{"n_layer": 10, "d_model": 256, "n_head": 2, "n_kv_head": 1, "head_dim": 128, "d_mlp": 512, "vocab_size": 2048, "activation": "swiglu", "norm": "rmsnorm", "norm_place": "pre", "norm_eps": 1e-05, "positions": "rope", "rope_base": 10000.0, "rope_fraction": 1.0, "qk_norm": true, "attn_scale": 0.0884, "bias": "none", "tie_embeddings": false, "parallel_block": false, "init": "normal", "init_std_qkv": 0.0278, "init_std_o": 0.0, "init_std_up": 0.0278, "init_std_down": 0.0, "optimizer": "muon_variant", "lr": 0.00845, "lr_mult_qkv": 0.7, "beta1": 0.9, "lr_head": 0.00483, "warmup_steps": 0, "schedule": "wsd", "decay_fraction": 0.829, "decay_shape": "linear", "final_lr_fraction": 0.05, "batch_tokens": 32768, "seq_len": 256, "doc_mask": false, "train_tokens": 251700000, "steps": 7682, "dataset": "wikipedia_en"}
Each number is 128 + 24 x the weight over its row's rms, rounded and kept within 0 to 255. Layers, rows and columns count from 0. The size above them is the row's rms in percent of the matrix's.

# layer 3 MLP gate, 512x256, rms 0.116, rows 0-199, columns 96-127
size [ 97 103 102 103  98 102  92 111 100  98  93  93 106  98  94  99 109  96 102  98 107 107 102 105  98  98  99  97  98 102  87 102 102  99 100  94 101  97 102 102  89 105  93  99 125 100 100  92  94  96 101 104  99 100  97  93 102  97 106  93  93 101  89 109  94 102 105 107  94 103 107  99  97 100 103  96  99 102 101 104  98  94  99  98  95  97 100 104 103 105  91  93 101  98  96  99  97  98 101  97 114 102  96  99 110  98  96 101  99  99  97  99  97  93  97 100 101 102 105  94 100  99 106 107 101 104 100 110 100 105 102 104  98  99  98 103 102 104 100 108 106 101 100 100  93 106 107 101  99 106 102  95  99 100  94 102  97 103 103 105 107 100 104 104 100 101 102  98 105 103  94 104  95  96  99  95 101 103 100 102  95 109 100 105  98  96  91 110  96  98 102 102 104 100 100 102 100  97 106 102]
[[104 131  82 132 126 165 118 130 170 114 146 132 135 118 118 102 173 113 134 157 129  95 122 101 102 136 136 138 107 118 151 151]
 [159 135 151 120 143 160  89 144 172 108 125 115 125 138 154 117  95 119 150 106 102 125 109  96 130 115  81 168 100 110 131 127]
 [136 122 137 144 141 132 109 111  84 127 171  49 116 113 114  99 152 147 115 143 143  75 152 132 108 189 134  97 131 137 153 137]
 [ 75 121 143 145  49  90  82 156 117 141 106  94 126 132 119 200 131 147 151 124 125 121  78 148 143 151 137 115 128 109 141 108]
 [121 142 114 107 119 178 151  89 143  71 110 156 112 103 140 107 166  89 147 161  78 135 133 162 152 107 118 117  94  92 110 116]
 [111 105 131 115 116 120 104 121 159 166 144  96 124 128 158 129  95 127 104 112  73  81  80 162 125 100  88  80 145  83 111 120]
 [145 121 104 118 133  98 150 132 149 154 149 145 155 125 119  98 127 138 124 139  86 113 128 116 150  99 146 162  53 159 126  98]
 [ 94  89 120 128 113 161 143 129 108 120 154 131  92 164 139 128 170 160 115 158 125 143  93 114 115 121 144 142 139 116 101 111]
 [104 119 149 100 124 114 140 133 139 161 130 124 120  96 103 106 105 103 131 120 100 116 128 121 154 140 105 140 140  99 133 104]
 [145 115 120  98 117 131 144 127 128 109 108  99 124 129  71  89 110 138 134 115 116 109 123 136 127 148 153 118 122 144 102 184]
 [135 140 174  95 150 132 129 137 108  83 154 158 144 145 111 155 109 102 152 128 134 165 157 103 154  74 145 107 104 111 147 113]
 [128 151 157  68 105 133 126 104 139 141 102 161 162 153  91 110 124 138 140 143 113 148 109 140 147 108 139 106 119 144 155 166]
 [122  86  95 118 137 140 102 136 150 167  98  96 123 146  88 140 131 158 110 154 126 113 132 120 141 115 126  79 138 141 129 123]
 [122 126 147 150 138 113 132 134 125  69 166 154 137 107 102 146 156 140 107 176 128 115 150 102 123  99 101 127  85 122 137 110]
 [120 157 163  99 112 100 112 179 118 135 168 140 115 168 118 105 172 147 127 100  87 130 159 126  96 109 139 133 153 134 133 126]
 [120 143 141  85 132 133 103 141 147 109 153 144 150 132 151  78 107 138 157 128 131 139 121 122 110 122 141 105 106 134 124 122]
 [113 151 150 163 109 117 111 120  88  80 129 135  76 118 129 124 151 100 123 176 137 156 142 119  92 125 113 159 104 108 112 120]
 [139 121  74 135 128 122  96 142 105 127 147 157  81 108 157  97 109 112 158 132 125 117 127 116 117 116  96 136 151 114 109  95]
 [124 125 121 104 101 131 122 111 107 115  88 118 128 121 100 144 113 123 111 161 106 131 154 127 116 105 129 108 100 139  59  91]
 [131 168 138 121 113 142 125 104 141  94  74  90 139 111  75 122 127 131 119 162 132 119 115 144 155 154 142 107 110 147 131 124]
 [110 157 160 143  84 135 128 153 102 105 152 131 102 141 104 158 149  98 141 136 127 189 121 146 100 147  85 129 120 123 128 109]
 [142 173 132 119 111 134 129  87 106  97 164 144 130 156 149 183 144  82 161 127 150 119 157 143 149 104 125 105 108 113 131  95]
 [141 133  94 127 109 123 154 137  73  98 122  85 151 145 130 122 156  86 114 156 119 124 109 122 117 153 130 123 112 131 165 161]
 [104  83  99 100 144 110 114 120 157 169 134 150 149 106 112  99  87 118 151 100 139 117 161 113 113 159 121 126 139  61  99 130]
 [128 128 107 129 174 159 124 121 119 119 137 138  95 103 111 136 117 102 163 114 139 146 101 158 139  98  89 160 187 125 100 131]
 [116 163  92 126 153 139 122 148 142  96  61 139 157 114  96 119 168  93 134 149 105 195 118 105 129 125  79 120 111 138 132 109]
 [ 98 138 141 108 123 168 139 106 101 152 107 131 106 123 129 131 146 100 157 140 151 120 152 147 148 150 148 115  85 107  93 126]
 [116 117 138 146 109  97 101  89 147 122 129 155 113 132 103  92 124 139 138 145 137 114 146 172 124 144 109 130 108 154 119 126]
 [175 112 163 138 140 157 129 114  87 128 118 117 145 156 128  96 159 119 153 103 110 165 189 119 177  91 155 208 159 109 103 113]
 [119  66 139 176  68 140  73 127 191 125 114 142  86 114 109 127 112 107 154  96 162 141 161 135 136 147 131 128  84 137 109 134]
 [117 111  91 123 123 119 112 108 141 152 108 110  95 108 157 107 146 101 167 131 121 131 123 123 127 106 141 173 176  85 118 122]
 [156 121  68 123 137 150 115 109 111 132 191 125 120 100 140 163 134 150 128 138 118 141  94 129 128 120 153 142 175 164  99 125]
 [ 81 107 130 150 112 132 162 122  95 125 176 143 107 124 125 129 162 131 173 133 163 132 132 118 113 133  65 127 149 142 102 167]
 [138 118 183 107  99 120  93 118 120 152 131 120 124 163 105  66 136 118 116 121 123 109 121 158 144 159 110 133 111 131 129 148]
 [112 135 144 173 108 114  81 120 137  99 130  84 114  96 142 147  98 105  95 170 123 132 142 154 146 101 147 118 153 127 106 113]
 [113 125 131 127 138  61 111 140 120 157 144 119 142 129 101 119 121 135 125 105 155 123 100 114 143 113 119 123  90  87 130 124]
 [128 168 109  95 135  90 119 121 152 133  85 129 161 145  82 131  87 159 108  86  87  93 112  62 162 137 164 119 145 137  87 172]
 [108 120 126 134 133 153 111  67 127 101 138 104 171  84  99 119 140 117 134 119 147 141 141 152 149 122 144 158 107 156 117 120]
 [128 128 144 133  92 105 132 139  91 128 103 121  94 135  83  75 111 127  99 145 122 145 120 130 107 109 126 127 121 136  97 131]
 [149 119 122 157 131 143 118 105 148 116 105 113  95 130 133 116 123 128 173 183 153 108 146 118 114  75 143 199  88  83 113  99]
 [133  93 155 134 172  84 150 114 155 132 144 109 132 122 159  73 154 168 131 144 110 113 124 173 125 124  96 151 106 118 164 114]
 [105  88 126 127 142 132 109 140 146 104 107 138 118 156 166 119 133 132  60 182 113  96 174 112 158 151 141  91 109 145 104 144]
 [ 93  92 118 111 156 162 141 113 118 146  69 145 115 182 114  89 135 146 140 118 148 123 101 115 142 136 147 101 123 155 144 136]
 [134 145 173 127 123 159 172 143 149 161 163 168 110 143 138 140 176 138 143 149 156 111  99 110 118 110 163 133 139 164 104 129]
 [107 129 105 129 109 137 118  95 147  88 146 146  79 155 114  72 108 101 168 131  91 132 160 157 150 145  77 153 152 147 140  70]
 [131 160 141  92 114 166 118 164 122 134 121 119 145 185 139  86 113 148 140 124  47 129 132 163 124 134 119  88 133 133  87 158]
 [114 131 114 128  99 162 133 136 102 139 117 120 133 109 127  89 135 137 151 124 130  80 105 162 103 166 109 128 153 149 147 137]
 [108 176 121 138 118 153 114 131 119 125 111 105  98 115 114 104 152 143 126 131 104 145 142 115 180 147 122 142 139 119 104 135]
 [142 134 111  96 143 134 161 136 124 121  88 106 125 118 131 123 153 138 135 126 124 105 129 145  90 114 149 148 114  87  98 157]
 [156 154 120 106 172 109 175  91 161 141 122 125  77 176  98 143  76 128 126 136 147 137 150  89 153 116 101  97 171 146  96 126]
 [116 118 157 144  97 160 140 148 123 149  83 140 121 142 129 124 109 147 154 143 121 112 133 157  80 151 178 114 153 174  96 158]
 [126 130 138 109  86 146 111 101 126 125 113  83  65 124  99 113 114 137 136 194 153 128  87 135 134 169  74 115 128 186 109 203]
 [ 76 139 162 125 146 116 137 120 159  91 101  86 101 129 162 136 139 126 100 115 127 133 144 127 127  84 162 127 141 170 125 147]
 [178 143 120 128 115 109 139 122 143 110 140 191 139 147 116  62 129 145 129 139 125 103 187  97 103 141 103 126 125 140 160 126]
 [169 111 118 138  88 128 116 146 116 149 139 103 132  81 141 142 141 131 114  96 119 107 140  99 122 164 132 140 126 139 128 119]
 [129 150 144 125 116 107 154 105 112 127 168 111 128 161 113  89 130  63  86 130 118 112 134 165 148 167 122 122 132  91 122 131]
 [129 171 126 143 144 157 137 150 161 121 129  95 162 165 100 150 148  88  78 201 181 133 141 185 113 138 141 156 127 130 117 118]
 [177 168 119 102 123 126 111 119 144  97 130 142 140 113 136 125 138 131 123 158 119 145 120 128 125  93 129 109  99 117 148 105]
 [154 140 100 106 140 105 168 123 162 132 136 139 144 128 158 101 113  76 144 135 133 109  77 108 124 139 130 137 149  90 148 142]
 [125 129 164 145 128 131 142  98 115 151 104  85  86 119 107 128 142 185 119  94 114 138 139 157 137 127 126 127  78 149 117 134]
 [171 153 169 168 128 113 129 134 140 146 146 109 144 121 140 135 114 149 122 173 149 141  95 126  76 174 152  97 119 122 135 157]
 [128 162 120 100 116 140 115 104 156 110 143 133 113 141 153 102 106 161 164 103 100 156 122 127 138 104 156  88 154  94 126 152]
 [137 146 194 165 171 131 110 119 116 145 106  93 146 171 150 109 128 155 125 152 149 182 139 152  97 126 133 140 170  89 118 105]
 [120 133  91 128 114 119  98 148 135 137 122  92 143 165 136 160 130  82 136 103 141 109 120 167 175 147 133 160 128 139  98 163]
 [106 147 148 113 134  95 135 127 129 103 136 110 108  89 101 106 129 161 129 108 125 160 152 125 130 125  91 130 110  90 128  78]
 [105 153 108 141 179 102 125  95  99 138 127  87 137  77 151  92 134 111 117 121 143 135  85  96 119 125 125 121 135 152 138 154]
 [ 98 110  78 132  98 153 151 147 104 110 127 153 161 162 105 113 151 141 142  96 113  74 117 133 120  82 149 133  88 150 104 144]
 [119 129 113 144 142 121 153 179  68 129 151 129 174 151  95 126 130 158 155 106  97 116 158 144 131 125  99 128 108 151 162 144]
 [137 136 101 124 123 151 100 129 110 125 147 109 100 169 141 107 133  50 138 134 147 142 155 131 150 138 132 106 111 147 133 137]
 [149 143 132 105 148 142 144 106 100  77 109 154 108  83 114 173 175 120 126 146 130 133 159 112  97 134 110 122 150 137 111 106]
 [102 135 136 124 147 108 122 122 136 112 140 145  87  89 132 149 153 145 161 151 116 133 153 117 140 125 126  94  94  91 125 102]
 [148 145 120 163 110 104 168 157 147 101 106 159  87 118 143 124 165 136 136 118 131 115 126 134  89 123  39 132 124 148 105  98]
 [133 153 126 107 119 138 145 114 145  73 147 143 113 140 141 157 154 111 146 127 138 108 135 139 111  99 130 102 129 104 125 154]
 [127 109 157 125  95 106 107 132 144 127 153 119 106 122 106 172 102 104 156 191 143 136 124  93 106 148 127 128 118 108 114 144]
 [ 78  91 135 171 143 130 132 115 159 121 130 129 139 159 143 124 157 117 119 112  90 152 125 128 116 109  96 117 121 125 133 130]
 [113 140 120 101 113 141 162 120  93  96 125 138  92 118  91 147 105 151 174 125 152 113 152  99 145 194 137 160 128  98 146 149]
 [102 113 120 146 129 149 117 100 169 121 109 110 134 130 122 165 113 115 147 129 145 143 136  60 139 133 111  76 129 144 100 160]
 [107 124  81 150 125 128 109 153 105 134 138 125  94 114 114 129 149 125 113 160 144 172 111 134 117 135 110 115  70 100 121 149]
 [ 91 113 114 112 101 125 141 105  80 101 106 144 125 150 128 150 134 105 144 149 122 138 146 114 165 126 151 175 142  99 159 151]
 [160 121 132 123 118 118 126 106  84 130  88 112 144 161 107 107 117 143 165 164 164 102  90 139 169 146 141 174 154  75 105 198]
 [113 136 123 113 125  78 149 125 158 129 140 105  97 137 156 138 110 126 135 122 112 102 105 137 106  99 163 133 175  95 106 138]
 [142 177  94 117 116  86 137 183 158 133 117 126 120 135 133 128 112 165 122 108  94 140  93  83 122  78 168 120 131 165 115 115]
 [140 132 111 134 120 141 154 118 125 116 107 115 126  93  92 131 192 115 141 129 155 125 141 106 120 145 148 129 146 133 147 145]
 [114 113 139 109 107 116  58  93 112 113  99 148 121 120 103 115 128 104 151 132 149 173 125 112 135  97 185 133  96 153 103 135]
 [ 90 162 116  46 117 108 159 115 154 155 102 116 165 101 123 106 149 129 120 177 107 132 114  99 111 139 157 101 167 148 109 102]
 [119 181 144 143 134 146  96 112 133 131 132 127 158 141 104 105 137 125 142  55 132 172 110 145 146  85 166 175 136 142 150 119]
 [111 152 128 121 123 126 157 148  90  78 129  79 106 123  98 156 109 146 126 120  93 138  86 117  73 164 140 144 156 132 115 133]
 [ 88 107  96 129 142 114 185 113 121 145 118 109 134 110 129 163 144 149 167 128 121 145 138 129  93 131 143 134 117 130 122  99]
 [105 101 131  88 146 113 126 110 127 163 123 111  93 143  84 158 104 117 156 148 141 113 107  77 124 120 125  95 109 107 125 116]
 [193 101 110 151 158 146 126 123 120 115 116 139 147 100 120 134 122 156 125  79 111 114  92  74 112 137 148 149 147 162 149  83]
 [100 142  89 146 121 132 174 126 165 131 130 153 142 140 115 105 129 101 130 165 113 162 152 124 148 102 127 174 123 109 159 106]
 [126  73  97 122 132 158 130 130 132 139  73  82 117 171 142 102  78 168 151 105  96 152 118 115 130 161 117 134 167 144 120 106]
 [108  91  79 142 111 143 116 111 105 153 137  88 132 154 106 126 154  72 118 121  89 129 117 117 108 185 168 220  89 129 107 110]
 [129 117 124 160 138 113 137  81 173 122 105  85 153 138 115 105 146 100 121  92 128 164 143 109 116 138 150 166 146 118 117 145]
 [141 131  74 106  81 115  98 121 124 129  87 151  99 126 136 112  75 136 112 119  97 161 151 102 124 112 122 147 151  94 112 142]
 [ 98 135 116  94 183 109 113 140 112 127 147 136 142 112 169 145 143 128 134 163 128 122  92 163 118 112 171 129 119 151 138 115]
 [109 120 138 106 119 139 151 167 109 121 112 114 139 119 148 152 155 101 124  94 108 160 127 146 144 162  92 153 115 116 111 192]
 [145 113 151 112 109 113 120 131 150 123  84 132 143 127 129 148 141 131 166 121 104 132 173 113  97 111 171 151 171  86 163 118]
 [160 156 124  93 154  74 139 142 141 161 148 132  86 156 118 125 160 119 112 138 115 160 136  99 120  87 149 159 123 155 143 151]
 [138 150 127 128 142 122 132 130 142 149 129 116 126 130 120 106 146 104 117 180 166  81 172 137 135 113 116 114 153 101 130 116]
 [ 90 120 129 146 133 113 114  97 138 168 144 191 131 140 140  85 113 110 118 106 122 144 131 136 100 116  91 134 125 101 126 148]
 [135 143 136 126 116 179 127 138  90 143 157 136 106 112 110 153 118  86 127 133  96 130 105  98 106 141 129 104 165 121 167 104]
 [137 156 113 115 153 110 134 177 122 108  97 102 102 146 116  86 100 112 139 164 133 129 113 148 106 160  93 123 133 138 113 112]
 [ 98 125 182 166 169 148 140 145 168 129 121 130 162 149 142 104 119 137 142 140 160 180 148 133 130 138 132 161 153 107 100 131]
 [ 97 122 122 144 120 141  97 133  85 127 120 101  83 154 126 131  95 114 146 116 140 169 116  99 144 118 114 152 189 113 124 134]
 [127 132 132 108 126  64 108 169 143 150 172  89 167 104 105 117 112 145 188  79 142 106 149 121 149 124 125 129 114 148 105 173]
 [152 106 123 171 150 126 115 112 109 104 126 152  86  98 131 140 106 144 130 116 117 141 176 118  94 117 124  83 120 119  72 136]
 [168 103 164 141 120 142 143 101 146 146 155 112 167 131 133 116  99 126 115 144 160 123 130 112 145 144 157 142 121 114 122 103]
 [125 135 162 136 151 174 130  76 143  84 107 129 132 157 131 135 135 123 160 120 112 135 157  93 138 124 120 193 110  63 151 132]
 [ 98 147 122 159 122 167 143 108 113 154 128 167 103 129 144 128  84 107 151 138 152 108 137 129 155 106 142 108  71 163 105  91]
 [132 121 148 112 120 129 101 107 138 108 140 113 110 148 136 119 158 132 111 121 142 148 152 119 149 170 123 105 139 177  81 111]
 [ 86 121 149 113 121 127 160 151 112 106 158 122 123 147 132 139  96 180 129 177 151 122 118 144 146 182 130 136  97 121 133 115]
 [133 121 102 114 102 139 133 106 151 112  93 135 124 127 158 159 161  79  85 151 123 160 140 148 140 130 114  94 142 145 131 146]
 [123  94 106 162 137 176 152 160 135  77 140 119  95 140 155  84 103 156 105 108 131 135 168  97 159 191 105 139 153 112 166 126]
 [130 111 116 102 107 165 131  87 131 125 122 117 145 127  98 135 159 119 145 162 143 147 102 158 206 121 166 127  99 129 111 147]
 [109 164  77 131 151 120  94 159 157  93 178 117 120 116 143 135 142 130 153 127 129 138 132 150 110 117 110 141 152 137 131 135]
 [105 140 129 153 139 149 162 115 108 123 104 127  94 118 141 113 138 156 129 115 138 149 166 122 142 132 136 109 127  88  98 147]
 [115 158 139 146 104 137 133 165 135 128 136 143 130 120 104 117 112 116 147  80 120 142 159 115 118 100 164 126  89 124 117 109]
 [167 113 101 122  99 141 158 112 109 143 107  61 119 131 117 152 160 117 115 128 113 115 131 115 100 169 149 114 124 113 109 165]
 [119 117 123 133 161 102 122 163 142 102  75  97 130 199 126 128 129 149 128  92 128 138  89 141  97 153 148 111 125  91 138 154]
 [131  98 135  90 102 122 122 144 161  99 106 149  99 135 134 149 127 120 119 142 137 156 149 146 113 134 134 131 147 119  80 111]
 [125 139 116 141 105 110 143 113 136 144 160 139 174 147 136 148  93 127 124  93 135 149 133 124 115 133  72  98 112 146 177 104]
 [135  88 136 128 155  82 106 160 110 126 124 124 113 110 146  99 133  94 100 128 129 129  75 141 106 126 126 101 144 124 131 155]
 [155 173 151 145 130 139 141 150 149 108 122 129 154 153 147  99 129  65 133 127  97 133 145  97 161 105 118 147 121 137 123 133]
 [139 114 119 137 108  88 115  98 134  97 149 124 105 100 109 113 144 155 117 105 114 101 146 129  68 111  84  91 115 114 135 102]
 [ 90 125 142 105  92 104 139 129 127 137 141 138 114 105 110 169 136 132 145 149 126 162 123 135 120 118 120 146 156 119 150 141]
 [125 119 144 138 133 132 134 116  64 124 124 123  95 134 105 105 123 155 145 128  92 130 132  91 107 137 109 153 112  73 136 119]
 [ 86 126 137 152 113  99  75 125 132 151 110 150 112 133 119 151 126 163 147  75 121 132 138  98  55 102 162 160 109  81 127 135]
 [119 145  98 151 127 109 112 147 135 173 125 132 132  49 155 141 115 139 120 136 192 124 108 115 160  84 155 137  91 109  94  99]
 [130 129 141 104 105 152 132  65  68  80 123 137 114 176 149  92 116 108 106 128  80 153 115 156 140 129 133 118 150 136  94 108]
 [101 110 101 162 119 101 133 174 102 142 132 146 148 114 144 158 164 137 102 117  71 131  91 144 123  98 128 133 170 116 102 155]
 [101 142 120 111 108 127 137 131 130 102 126 129  90 151 107 140 182 138 146 108 150 129 119 158 109 129  88 129 132 150 120 143]
 [146 107 120 143 115 118 141 123 109 119 133 109 127  54 108 101 147 119 159 146 136 115 153 110 137 163 144 129 166  95 113 125]
 [168 147 111 119 116 132 160  92 163  77 100 146  98 118 154 162  91 102 127  74 126 126 131 166 111 100 125 135 127 107 118 153]
 [ 86 166 143 114 145 122 140 128 137 120 126 138 110 142 114 110 124 152 129  94 138 124 120 124 144 100 145 115  93 172 139 126]
 [105 108 162  90 147  94 173 106 136  86 110 114 129 175 109 162 101 137  92 130 106 109 134 138 115 119 121 156 120 153 132 154]
 [136  91 126 143 118 117 152 123 130 181 124  96 104  71 132 116 130 157 143 100 138 142 170 154 119  90  91 138 127 131 135 111]
 [100 147 106  94 137 139 208 122  82 130 130 110 130 160 106 152 136 114 153 150 135 158  79 160 125 122  96 145 110 123 157 121]
 [137 111 184 118 128 115 110 157 141 140 156 150 117 110 118 162 119  99  92 172 120  97 154 112 118 148 122 144 137  92 131 141]
 [128 134 152 143 128 126 185  87 174 149 133 138 101 145 157  88 156 127 169 129 149 145 132 151 117 134  83  70 118 137  78 123]
 [130 157 112 169  99 106 100 125 141 156 101 135 132 123 125 107 177 100 115 128 146 114  97 148 145 159 133 130  98 126 154 122]
 [132 129  98  91 136 104 139  83 144 117 142 149 107 122 134 144 138  98 170  98 133 134 102 110 134 124 122 142 128 142 137 140]
 [170 133  98 123 134 144 150 150  83 144 115 144  76 129 177 113 156 151 101 123 146 156 120 136 181 131 135 147 119 181 120 141]
 [134 140 166 112  94 150 105 128 135 129 139 140 102  88 128 120  87 122 132 116  90 140 120  98 129 109 181 102 115 126 133 123]
 [116 149 113 182  96 108 134 120 195  58 118 151  74 131 109 131 139 152 124 113 133 115 118 115 166 132 139 109 134 161 120 127]
 [104 117 108 106 169 120 174 167 101  86 140 108 102 115 113 128 128 127 147 165  81 122  80 174  81  91 133 155 140 150 129 166]
 [163 116 124 126 152 106  82 128 174 142 137 146 120 113 121 147 145 143 172 178 120 123 118 164  97  79 131 152 155 151 143 109]
 [ 89 144 103 118  96 175  85 119 122 163 128 107 125 113 125 158 139 147 163 175 125 126 136 127  93 106  85 135 130 110 154  62]
 [143 116 105  90 132 111 132 119 165 154 136 118 108 167 105 151 136 149 149 139 140 102 154 137 116 145 111 171 116 133 144 145]
 [124 137  71 116 111 124 137 138 150 110 125 124 129 179 114 124 200 108 136 170 111  89  97 158 100  86 126 138 158 103 179 128]
 [123 144 120 184 122 142 115 120 140 153 127 120 111 143 110 154 106 134 152 126 134 141 111 123 131 135 123 134  98 115 101 151]
 [ 91 122 139 111 129 152 136 100  95 100 143 137 108  91  78 205 139 108 135  93 126 122 129  93 159 159 121 158 118 115 143 114]
 [101 156 115 184 163 148 153 137 141 126 139 114 142 107 119 114 152 104 121 121 128 137 145 123 162 149 150 147 106 195  83 145]
 [131 155 118 120 105 102 166 104 183 149 115 127 135 105 107 105 141 134  72 145 173 144 118 133 124 147 145 157 140 124 173  98]
 [111 128 122 116 173 169 146 103 140 134 121 126 120 100 153 166 120 121 125 143 155 144 147 126 153 175 135 117  99 109 161 171]
 [112 102 121  97 145 160 148 105 139 137 134 128 143 136 144 104 109  91 113 145 160 171 129 136  86 158 181 139 145 107 102 112]
 [100 145 125  86 139 128 125 138 113 127 167 114 168 127  95  79  85 150 124 146 117 120  97 181 172 118  90 134 138 161 163 129]
 [146 102 122 142 119 156 115 135  85 138  86  78  78 177 106 124 134  97 144 109 118 179 139 105 123 179 176 136 129  84 103 108]
 [119 106 125 132 141 111 124  98 168 101 133 138 133 170 108 131 131 108 136 156 142 117 109  79  91 135 151 121  72 123 138 113]
 [ 94 107 112 127 108 138 114 125 132  85 129 184 162 134 134 123  82  60 137 131 136 141 118 122 145 140 134 136 129  97 112 170]
 [140 119  88 115 109 150 134  81 145 105  93 144 158 104 116 138 125 140 145 170 137 139 146  86 123 110  76  97  98 136 152 115]
 [142  94 144 117  75 141 157 125 119  77 106 133  93  95 139 121 176 117 120 145 128 157 122 163 144 152  96 154 122 140  98 197]
 [121 108 120 149 126 108 131 121 117 106 163  79 146 139 123 136 124 120 138 135 152 136 120 154 143 127  98 142 125 122  95 122]
 [137 130 118 155 119 123 117 101 157 142  97 127 150 142 126 100 143  77 152 142 117 112 119 166 119 144 144 118 114 175 107 118]
 [160 134  92 116  83 122  90 105 101 102 114 109 134 117 127 124 109  49  91 110 105 128 100  97 114 143 161 175 111 139 150 119]
 [131 124 111 147 112 100 151 129 119 141 146 113 108 154  94 113 135  94 124 113  96 128 129 162 120 128 155 156 139 158  89 136]
 [ 94 161 101 120 123 142 131  93 126 133 115 131 155 102 121  96 108 124 153  87 103 120 108 149 113 128  97 116  81 103  95 136]
 [116 165 156 123 124 129 139 132 130 155  90 160 129 120 114 127 105 134  99 134 117 114 134 156 164 110  90  82 141 143 138 155]
 [105 117  97 111 147 142 117 146 127 172  82 134 135 142 135 138 137 151 110 135 124 148 116 132 118 132 100 105 146 121 129 101]
 [130 126 147  94 104 122 118 131 141 141 100 146 138 165 140 141 152 114 109 120 100 110 103  78 151  70 104  77 126 103 178 101]
 [180 112 126  69 160 110 138 137  98 120 121 105 136 113  40 147 184 115 108 134 141 117 169 155 124 104 125 109 155 168 115 131]
 [118 122 169 152 137 138 136 187 145 119 150 139 115 126  99  94 145 101 123 101 141 102 143 129 138 132  86 132 104 122  59 142]
 [ 73  83  88 138 134 148 103 108  59  93 144 128  68 105 164 137 136 121 151  95 147 122 134 158 121 161 134 108  89 154 145 159]
 [116 132 103 115 141 117 104 122 111 116 116 111 118 137 132 139 158 109 113 124 140 147 121 110 129 111 164 127 129 143 162 120]
 [126 122 139 135 127 142 148 106 120 129 113 170 120  75 134 118 121  77 108 115 133 117 134  97 142 146 129 126  86 112 136  98]
 [ 70 125 189 165 116 111 161 148 116 148 131 110 153 124  97  85 142  80 127  88  92 139 163 143 133 155 114 114 125 125 124 128]
 [116 160 127 120 148 128 106 161 120 155 124 102 128 111 115 150  84 133 167 129 103 134 158 144 105 122 143 154 131  83 146 147]
 [ 89 133 142 123 118 119 131 126 130 107 127  93 113 137 150 142 151 103  79 122 139 115 134 113 152 104 162 119 172 169 102 147]
 [138 164 142 151 124 141 120 124 116 122  88 145 133 115 119 104  99 133 121 146 141 118 175 115 108 167  92 118 133  93 160 138]
 [123 111 150 147 114 107 138 110 114 150 113 127 145 137 110 159 120 102 137 173 108 173  94 100 160 183 129 138  96 101 148  93]
 [110 147  98  99  73 133 120 131 139 108 130 126  47 112 114 122 127 134 132 117  91 113 109 148  99  99 122 152  95 161 163 140]
 [154 106 161 172 148 111 146 156 102  87  98 148 134 126  97 147 117 113 122 147 154 131 138 107 131  95 148 166 126  96 137 130]
 [ 86 133  90  96 143 162 152 170 164 146 163 130 103 127 141 145 142 141 165 109 160 118 152 140 203 103 144 147 105 127 136 135]
 [117 125 128 186 154 141 137 143 120 130 119 149  83 105 157 112 151  98 119 124 165  99 135 139 105 143 139 157  95 128 107 179]
 [142 135 103 112  51 153 142 145 150 165 122 105 116 156 113 134 142 146 114 162 144 142  65 145 137 118 165 138  85  93 139 135]
 [146 127 141 124 148 135 159 162 131 132  97 120 108 170 148 146 131 109 110  98 103 138 109 104 141 113 122 135 155 110  79 157]
 [114 120 140 106 129 138  87  86  93 119 103 159 111 155  95 114 131 122 106 155 129 177 147 136 150 141 126 159 145 155 173  93]
 [162 133 157 150 169 113 113 113 183 184 140 123 151 121 138 120 154 156 132 157  78  90 104 160 125 108 155 103 153 144 146 119]
 [152  98 139 104 125 113 120 112 120 186  77 116 122 155  94 138  83 156 143 102 103 151 171 153 139 113 110 116 134 122 171  94]
 [ 74 139 119 132 117 108 112 156 111  57 107 117 127 161 103  81 104 143 168 170 159 140  93 113 113 130  88 123 126 119 133 143]
 [148 115 112 122 138 151 149 107  97 143 160 131 142 108 162 151 162  91 141 127  91  92 123 133 138 113 165 107 146 136 160 156]
 [116 133 127 160 153 163 125 109 120 132  82  82 103 114 109 134 102  90 151  93 111 123 136 174 153 128 134 118 157 112 124 145]
 [155 134 132 137 113 125 131 112 144 136 132 115 115 172 160 138 114 106 140 125 150 147  74 120 144 124 167 152 142 123  94 127]
 [173 120 145 143 133 120 127 112 155  94 148 170 104 113 110 128  89 112 155 115 152 155 188 142 154 128 120 125 145 155 133 101]
 [120 132 135 155 118 147 134 106 137 108 127 147  75 164 144 122 142 131 131 161 170 135 131  89 115  95 134 106 117 138 104 118]
 [132 126 147 128 124 186 116 148 138 135 169 100  90 136 139 135  84  77 136 134 160 156 159 151 144 152 109 149 121 121 110 119]
 [116  77 148 122 118 160 107 107 161 164 149 108 123 128 122 156 115 156 143 125 147 103 165 137 135  91 199 117 117 134 117 142]
 [158 117 138 164 160 122 129 150 128 117 140 141 148  83 152 107 105 143 115 133 121 140 121 127 133  84 115 119 115  88 115 152]
 [ 96 140 145 128 106 131 178 104 122 109 153 160 122 127  95 118 132 136 110 101 170 161 173 149 167 138 145 144 154 114 152  74]
 [139 125 113 183  72 102 120 117 154 114 121 109  99 149 154  87 142 137 128 125  74 146 142 143 102 137 105 107 109 118 145 146]]